Part of a small language model's weights.
Training: a variant of Muon for these matrices, 301M tokens, 4595 steps.
Each number is 128 + 32 x the weight over its row's rms, rounded and kept within 0 to 255. Layers, rows and columns count from 0. The size above them is the row's rms in percent of the matrix's.

# layer 6 MLP down (transposed), 896x224, rms 0.0937, rows 687-714, columns 112-167
size [104  97 101 100 103 101 102 106  91  84 100  99  84  93  94  99 105 102 118  96  91 107  97  95  99 109  99  97]
[[151 138 150 120 113 144 118 159  95 184 170 130 141 165 184 147 104 116  91 146  72 143 117 170  95 118  84 135 110  92 157 160 140  92 176 164 148 141  89 161 148 156 135 127  97 128 131  85 142 159 172  93 122 136 104 129]
 [139 111 229 171  53 130 123 100 138 128 116 132 103 128 138 130 122 153 137  61  95 107 101 114 113  77 118 159 107  99 122 104 133 106 147  77 119 103 129 141  70 210 110 128  68 127 126 170  81 139 162 119 163  87 149 121]
 [109 137  79 128 100 119 156 125 145 119  95 123 139 136 123 132 126  95 105 165 112 180 154 152 140 146 114 116 129 129  55 135 129 135 141 113 113 135  98 139 187 112 191 114 152 151  92 136 169 143 179 100 160 109 149 114]
 [109 154 151 154 166 138 153 106 160 136 109 119 119 127 120  97 144 131 169 122 158 156 118 106 131 131 129 130 100 149 151  65  95 142 199 125 123 126 121 132  78 132  95 100 129 141  88 138 116 171 115 161 155 127 137 116]
 [103 186 102 137 151 101 159 127 125 168 150 112 165 156 104 109 131 137 171 114 161  89 173 170  67 115  78 169 111 149 142 120 211 143 123 128 170 214 124 123 104 189 182 140 162 155  96 134  92 130 176  86 114 163  69  96]
 [126 157 121 131 146  74 114 103 142 116 122 117 147 108  76 138 155 134 137 157 137 140  92 109 116 166 128 117  55 150  96 123 143 206 102 175 131  80 119 188 153  94  87 150 151  92 159 144 121 164  82 146  69  96 131 103]
 [167 189 146 100 174 129 117 170 118  92  73 102  70 134 128 152 159 145  96 137 149 148  94 118 148 109  85 134 140 154  44 141 169 121 141 132 115 172  92 168 125 128  85 146 135  82 109  89 121 120 149 142 139 128 125 155]
 [143 126 133 143 123 127 197 103 203 124 113 137  73 115 147 140 161 127 134  88 156 117 143 100 111 137 111 123 113 109 110  79 137 119 152 106 190 102 127 100  92 108 129 144 156 167  12 119  89 178 156 178 162 143  69 144]
 [110 148  91 130 139 135 135 133 145 142 137 115 135 151  91 130  95 108 124 116  93  93  80 121 153 114 104 184  86 179  51 137 107 132  92 140  85 184 155 141 103  66 127 100 169 121 152  94 206 116  92 115 145 158 143 131]
 [118  80 128 173 113 146  88 112 114 143 152 114 191 167 210 158 165  85 134 138 160 136 149 156  98 201 146 140 155 144 126 123 145 121 113 121 175 123  61 156 164 146  76 149  93  98 158  97 128 178 110 149 148 142 116 168]
 [ 71 141 102 126 124 117 142 135  84 136  94 105 166  70 144  98 111 115 175 152 172 123  71 131 143 109 108 140 147 152 130 148  74  87 153 140 133 103 164 115 206 131 115 182 102 150  94 146 106  76 139 104 116 121 198 137]
 [108 151 160 137 101 143 128 165 145 130  88 132 118 126  95 118  92 135 117 157 170  94 143 162 193  80 152 125 150 153  98 132 102 138  95 147 130 133  67 154 180 105 105 198 141  75 114 137  71 116 198 147 117 146 126 131]
 [124 140 101 172 143 144 184 139 171 188  67 189 106 149 126 124 138 129 177 117  84 101 153 120 164 178  82  48 144 185  84 102 123 149 172  79 109 184 125 106 159 140 119 167  75 165 202 106 104 140 137 117 149 129 229 121]
 [ 97 136 148 135 132 105 109 104 119  65  89 126 141 192 132 103 152 102 101 123 145 111  90 116 211 168 115 137 172 135  96 102 120 167 169 144 195 175 188 123 157 128 102 107 107  95  71 108 140 159 117 188 129 135 112 127]
 [ 95 215 174 160 122 125 115 107 127 111 132 129 135 148  96 129 145 140 153 118 160 119  77  98 107  76 136 100 110 140  99 114 139 134 150 103 160 146 177 155  83 136 129 177 128 137 108 159  83  76 154  88  99 118  85 166]
 [233 123 122  94  85 142 120  86 113 114 133 182  94 199 145 138 119 124 163 103 101 150 147 147 130 134 130 126 145 115 130 110 119  94 129 132 121 122 118 118 130 157 132  94 214 111 146 163 121  96 164 197 149 124 110 115]
 [121 110  74 123 168 153 151 149  81  73 152 104 139 123  67 114  96 128 159 154  80  99 113 132 101 166 116 158 104  99 136 175 100 119 145 166 134  91 149  89 154 123 186  45  90  76 162 144 191 204 147 104 109 126 145 154]
 [193 120 113  82 127 159 155 172  84 190 124  64 130 161 153 124 163  96 171 182 134 151 102 137 173  85 156 104 152 150 139  98 106 174 146 158  87 104 122 117 161 136 123 130 163 158 146 104 121 155 116 112 132 122  98 121]
 [137 121 161 140 175 112 131  90 154 111 124 116 157 143 147 108  87 150  95 139 159 161 151 140 146 149  77 126 130 181 200 131 100  91 169  67 162 143  85 144 150  78 125 120 113 109 148 104 111 121 171 115 158 155  98 139]
 [115 138 143 170 140 124  84 126  94 111 158 122 106  94 141 153 119 127 106 155  85 137 106 174  93 110 109 139 172 157 147  95 142 111  92  95 178 169 180 178 187 145 122 126  37 121 174 110 109 136 120 144  84 153 148 111]
 [ 67 135  92 139 134  90 232 161 165 126  48 125  90 167  64 134 146 110  77 119 129 111 147 118 144 121 121 120 187 113 163 101  94 159 107 122 116 151 103 140 155 131 110  75 124 158  47  96  78 128 170 125 113 156  92  96]
 [157 153 183 121 145 152 127 146 108  94 189 153 191 124 135 176 135 153  46 109 114 130 155 156 122 146 134 118 154 109 165 205 163 153 165 171 147  96  78  92 138 107  90 133 102 113 101 116  82 143 181 119 156 149 129 115]
 [157  74 109 133 151 153 151 150 119 182 157 118 195 168 199 107  96 160 126  77 157 121 136 147  97 184 130 155  77 190  46 122 123 126 133 145 115  92 126 124 106 117  98 110 136 165  99 132 190  90 130 156 121  80 167 168]
 [153 189  79 136 122  98 174 124 161 109 141 138 140 166 111 138 130 110 195 144 128 139 120 116  82  82 101  96 121 125 159  91  82 142  97 128  95 118 140 152 102 142  96  85 209 165 102 122  87 171 204 107 125 190  52  91]
 [ 74 143 174 112 108 156  59 159 139 129 160 142 114 119 100  92 144 128 108 114 129  93 179 108 101 133 176 104 157 112 184 196 165 138 118 122  54 155 140 132  87 118 139 131 158 184  96 175 130 180 134 183 134 170 153 154]
 [191 125 120 211 160 164  71 113 137  17  93 140 169 135 130 181 128 139 122 130 126  96 178 139 140 194 160 118  92 119 124 133 125  25  77 165 135 130 101 115 114  58 105  77 113 107 112 107 146 119 118 102  92 137 133 124]
 [127 140 162 134 149 121 101 167  92 114 111 114 123  76 170  77 125 176 105 132  51 166 127 128 127 117 138 131 162 135 152 110  93 107 145 101 132 176 186 149 132 182  43 102 126 183 149 150 108  92 119 130  81 155 127 126]
 [128  86 133 125 127 184 140 125  91 113 126 186 185 190 153 156 186 142 167 109 139 147 153 181 172 138  84 145  98 144  94 138  91 123 131 125  89 190  88  29 144 180 139 140 107 118 137  85 102 139 130 119 182 130 110 133]]
# layer 6 MLP up, 896x224, rms 0.132, rows 688-715, columns 112-167
size [102 104 100  93 109  98 112  98 103 107  99  88  95 103  99  99 106  80  94  91 106 110 105 107 108 103 106 103]
[[114 141 122 133 144 140 124  95 112 102  92 112 148 111 172  54 176 163 125 140 148 103  91 110 203 119 131 135 150 116 152  89 108 153 143 126 169 113 158 142 144 135  88 128 130 102 188  41 185 184 147 119 103 135 189 135]
 [ 75 185  82  89 146  92 168 131 153  78  89 130 173 158 154 149 146 186 112 128 139 138 151 182 107 108 105 102 135 132 161 124 127 105 142 111  96 138 120 125 167 153 176 140 134 115 165 106 117 161 151 127 103 128 113 100]
 [141 139 119 136 159 123  52 130 131 144 166  97 134 139 135  87 182 112 149 116 123 133 125 132 121  63 122  87 118  70 180  73 124 144 150 160 178 206 107 154 120 104 136 131 102 158 141 138 131 172 123 148 113 109 204  82]
 [ 98  99  93 162 161  76 126 162  96 168 110 153 130 133 143 124  85 103 132 116 132  74  99  73 183 123 151 128 102 122 110 135 162 148 136  99 118 136 210 173 120 188  72 128 140 212 162 128 190 160  84 125 110 150 112  86]
 [156 190 154  89 141 150 153 131 148 169 132 126 163 107 124 167 163 163 126 138  87  62  89 124 115  88 118 150 122 152 113 112 133 200 134 169 112 146 100 122 155  98 131 145 101 140 129 186 139 141  86 118 104 105 176 116]
 [103 134 158 157 121 182 213 169 166 124 114 150 162  97  68 145 169 149 103 154 160 140 130  48 148  58 102 149  96 159  90 171 112 127 131 105 135 125 145  88  90 165  78 149 161 118  93 145 141  56 149 131 189 175 143 131]
 [164  53 129 164 137 103 127 106 168 146 130 110  91 126 112 144 120 112 114 142 102  47 127 123 104 107  75 145 113  66 110 112 160 181 130  71 112 131 144 125 132 107 155 107 112 144 121 107 117 204  96 108 152 177 140 149]
 [135 150 137 155 137 136 130  89 152  88 147 123  91  96 136 189 122 131 129 102  88 125 159 143 113 155 136 177 116 107  84 134 154  98 193 141 106  76 116 115 150 104 140  45  90 170 157 148  99 145 154 180 117 100 121 174]
 [154 123 162 145 125 142 106 136 109 152 128 130 170 180 111 181 138 122 183  63 120 144 106 106 142 143 145 110 112 151 171 119  96 107  93  55 157 131  85 173 179  88 134 159 162 170 103 163 174 103 131 164 148  98 113 144]
 [ 99 198 143 110 126 137 116 111 142 156 126 211 152 122 114 126 145 161 148 166 148 146 175 218 149 133  85 156 182  88 130  90  71 142 154 142 141 116  76  96  98 117 106 182  79 162 133 112  84 116 103 105 108 122 110 152]
 [157 124 127 115  74 113 167 118 125 159 171 118  85  88 127  90 102 106 100 162  88 175 118 203 140 151 124 139 130 167 119  75  31 114  96 128 161 148 128 161  65 138 129  89 117  77 187 159 149  80 153 118 121 102 149 174]
 [123 118  91  83  61 145 139  96 120 112 148  95  98  86 127 170 108 139 140  93  56 129 121 135 150 146 103 101 178  82  88 104 167 101  82 132 125 150  76 140 161 103 110 103 193 138 128 175 138 152 201 171  64 110 151  92]
 [170 107  88 128 161 150  80 107 134  76 221 184 135 143 128 152 111 157 107 151 126 100 104 128 119 142 198 135 120 163 119 146 176 196 145  70 127 121  99 136 135 113  94 154  58  76 164 189 133  64 141 111 126 101  54 116]
 [134 138 166 129 114 127 164 119 175 142 107  66 143  49 117 140 132 105 121 150 143 105 124 137 125 158 100 129  61 121 101 167 167 108 128 126 118 152 177  89 188 118 127 110 126 123 128 135  95 164 152 117 110 176 136 146]
 [155 151 136  88 141 137  76  56  99 122 141 144 141  85 138 162 153 109 102 188 121 158 129 110 126 106 121 176  85 179 121 119 128 175 107  91 138 120 156  90 115 143 121 135 135 170 116 167 130  94 132 180 134 101 149  99]
 [141 177 109 128 141 145 140 146  90  77  97 165 124 160 152 123 112 157 112  89  92 158  98  74 144 144  79 131 115 157 117 167 109 157 133 182  64 115 152 104 139 144 146 129  58  65 120 100  84 116 147 110 117 123 131 190]
 [140 141 116 110 189 171 172  93 122 158 106  97 216 127 178 184 189 142 182 157 105  98  98 125 104 121 119 105 119 120  97 109  72 147 133 153  80 132 136 139 158 114 142 129 129 137 135 155 143 165 108 122 115 125  89 144]
 [122 106 120 143  69 141 145 123 146  98 141 124 167 161  71  83 133 116 125 114 121  99 139 104 108 158 102 182 165 139 172 145 146 109 130 108 145 106 160 170 121 146 124 149 173 184 147 115 174 104 109 102 122 146  84  62]
 [113 110 111 147 128 151 134 143  90  99  95 179 151  43 157 160  79 103 175  79 102 142 129 125  81 100 162 121 143 135  73 130 138 119 131 122 148  48 181 141 207 126  93 149 118  77 192  25 120 110 102 141 140 119 137  76]
 [156 160 175 183 163 150 171 169 177 131 104 145  91 131 130 123  93 121 174  82  92 142 140 129 138 135 143 136 133 111 182  73 104 173 160 113  99  97 157 142 113 145 111  86 153 110 155 123 141 118 144  47  66 170 136 134]
 [125 116 159  85  93 132  91 108 103 134 198 184 171 165  95  99 167 139 209  40 178  94 145 106 129 114 131 142 105 165 189 150 118 192 101 176 109 173 123 151 167 151 103 127 118 105  80 164 103 170 139 100 102 169 122 126]
 [127 120 120 122 152 141 152 116 120  92 124 178 161  72 147 196 141 176 157  85  65 119 138 151  99  73 102 150  94 162 182 112 141  95 108 151 110  97 161 138 106 182 161 155 147 184  94 166 137 130 114 148 106 148 120 141]
 [ 95 113 124 162 129 109 174 217 112 194 103 163 130  69 111 153 100 152 128 131  67 121 120 122 179 138 118 137  97 103 119 125 126 148 139 155  89  97 167 178 205 149 146 140 141 114  26 124 131 189 197 239 117 175 138 149]
 [ 81 161 153 139  94  92 129 124 125  74 128 113 121 124 164  66 136 123 133 136  85 109 124 113 125 117  95 165 161 130 233 128 127 134 157 150 132 112 128 185  89 200 142 137 114 197 200 148  71 108 108 158 103 117  85 120]
 [140 139 147 163 159 134  44 117 126 127 137 122  37 149 159 169 178 131 150  75 174 121 149 124 116 105 107 151  89 163 120 126  75  84  91 115 112 189  73 151 161 116 121 113 112 158 175 116 158 122 163  88 129 137 120 118]
 [118 131 112 190 184 194 167 178 105 110 149 133 192 115 150 112 121 205 113 145 133 122 101 149  86 123  96 120 158 154 107  63 105 150 109 152 168 156 130 155 119 171 139 145 142 150 156 138 127  62 175 117 132 165 110 185]
 [163 115 132 137 126 152 108 170 156 119 117 205 177 156 118 163 158  92 172 126 164 138 102 164 166 121 157 135  82 171 126 194 129  80 145 141 174 151  79 135 185  93 149 105  88 125  94  75 119 127 177 149 150 143 135 143]
 [158 128 143 164 152 120 140 117 100 156 172 154 195 150 123  95  62  86 134  87 152 122  42 120 135 178 107 107 139  80 154  90 157 137  80 110 145 169 137 134 113 170 133 203 122 179 138 143 102 158 143 163 124 179 169 139]]